From a checkpoint of a small transformer trained on Wikipedia: 2.2M parameters.
Each number is 128 + 24 x the weight over its row's rms, rounded and kept within 0 to 255. Layers, rows and columns count from 0. Numbers have three digits each. The size before them is the row's rms in percent of the matrix's.

# layer 3 MLP up, 512x128, rms 0.105, rows 506-511, columns 0-127
105:146154127108121128115124165112142144097116124178157101130101127087125134122121128120085123140121116123114131121099078122133148127106069162098093146117124084171125148137087163116123135149150096123136072138127114139140140127122110072120167173137106083124070105088120112088135105136126134078125139124116140153130107117117129133161113091087157142106139126114142082114140089133122103170114
098:179157126108112158123107136104132159138060109132148167107156106138156150076146123104110140121106138156124110148147120139156135143110155119082138159124111065097141167126090120141119153086092083124116115135122075138167119136134102137065128117107130112111143111121114116110111081089134123087148158116148146114129167121118126137145085132089134108121129131113134124115083113120110118147144
106:136113117151148124123136109106144107118141153110166146132155179136135146111161155081088125147148130133135123119139142161164149136131137152116121150112136108126138123121126135153119126156146096138108104155152142161155151128155155124127111155119179155133105110119112113075157143071163090126120142035140119128152102143075078148114148127111147141080153126116156086140165159129134109114107
102:109158110123120131092153164120124104115137141159103127133107184112137143122137141098124128142143107141164121150080080158118119165121120122129118171106175055119141122089085118116099136157128127163156126150152150140174165115124139157120167146106128146077128120093124070125120150134096114157127142115130126158159186134107094125098116114117140160120146117133106159131152111150110131109108
105:145158097115132134091147176144148159125132173104083152138115086142113131104136133145128164147128122167127117115125098138145126157075161121150155131129140106122100141117128097102121130146151140113142087135086124166135143172121166114139079099105124153104101109121085156105114115066132137122125080109114109116129122161119089127087104108118122142097132134148103114139070132085123115088129
103:118171084121105122103136115110091108124107142090135140159136135149128158124101134116154095121093172148173107122116142116138133113162118110083146149141142109149066159105086110145100156092130143133165144088141134125137137118145149138119157102158139104122111170112136090096115145131120148137119057066145180102137127118121165128143107135109104104159102150107110125098102111118127122116135
# layer 3 MLP down (transposed), 512x128, rms 0.0957, rows 506-511, columns 0-127
103:106134118131096142161144136128162090136091160163058115115141110115172129095135134146115093143161135103135184091164118112137103119115131129116120082168122128125126127149147148110100125120095130130152094134145156165114130111179122128147123124114159158114143143131090141157111129136106159165082087135169109088148089087145086167126135123075130151096140121118128120126123112157124133138146
102:099134120130139153107171149150142148112113142125128118121131114133169129137120110135117118100106133137093156106179138178051080133146158120143120140112148134138119157112121150098140132120142086131164148113127161165116137062123127131119103154120072120167165123152136119136103138091149135146152179127127125106131120134148115126113114153125108092103137166115123190080146124095149155108162
105:098156126164128127098128131140147133114132135088172119128136079109130155137125143150112098126120156120128146110140150099074131130136117065147139101118114131110109114165167123124125166155172103152133113158149134110117145152096163092143116153118143095096162150143136125088147180075134092131145126113114136161145087115137107127092096114121158110160128131151125117095111169190126143098144
102:141152116096087124156153087102153164127148146114130097139165131135154101140095132097116174109116093132160165164129117144135158128104098140118176108117116150135147124109118124106159127124126104131130159153120105149129157073110120084147080153126136123090116100119093134106127173196170115147139148158107099102108146112153083136110109132107136134142135175142111147163151158138146122124119
105:110116110128126148162124176089119100159114169115176111123113125119103114139088164140124133097166153115168153147117092172134151113144131138110122130085098144148134109120132107128124135115112098136096065109115120073091120155104113130129112120127142119133136114151172138106186115168140135095140106148155138122088078094118110137165104140143093134149171138148122147138142164124165126136158
104:135138154143140121131149149118121113126119120160174112143154136148134139092149151132148093131166106157122100172119141116152158073102111155125093098154102125144165097143140158126114098146117128094111139148151152140138114086148138054122136097163109157112107102114132129143125107139135175099153131105169123103104161137143131121069187136106111170134127146139152111127158083098148115129143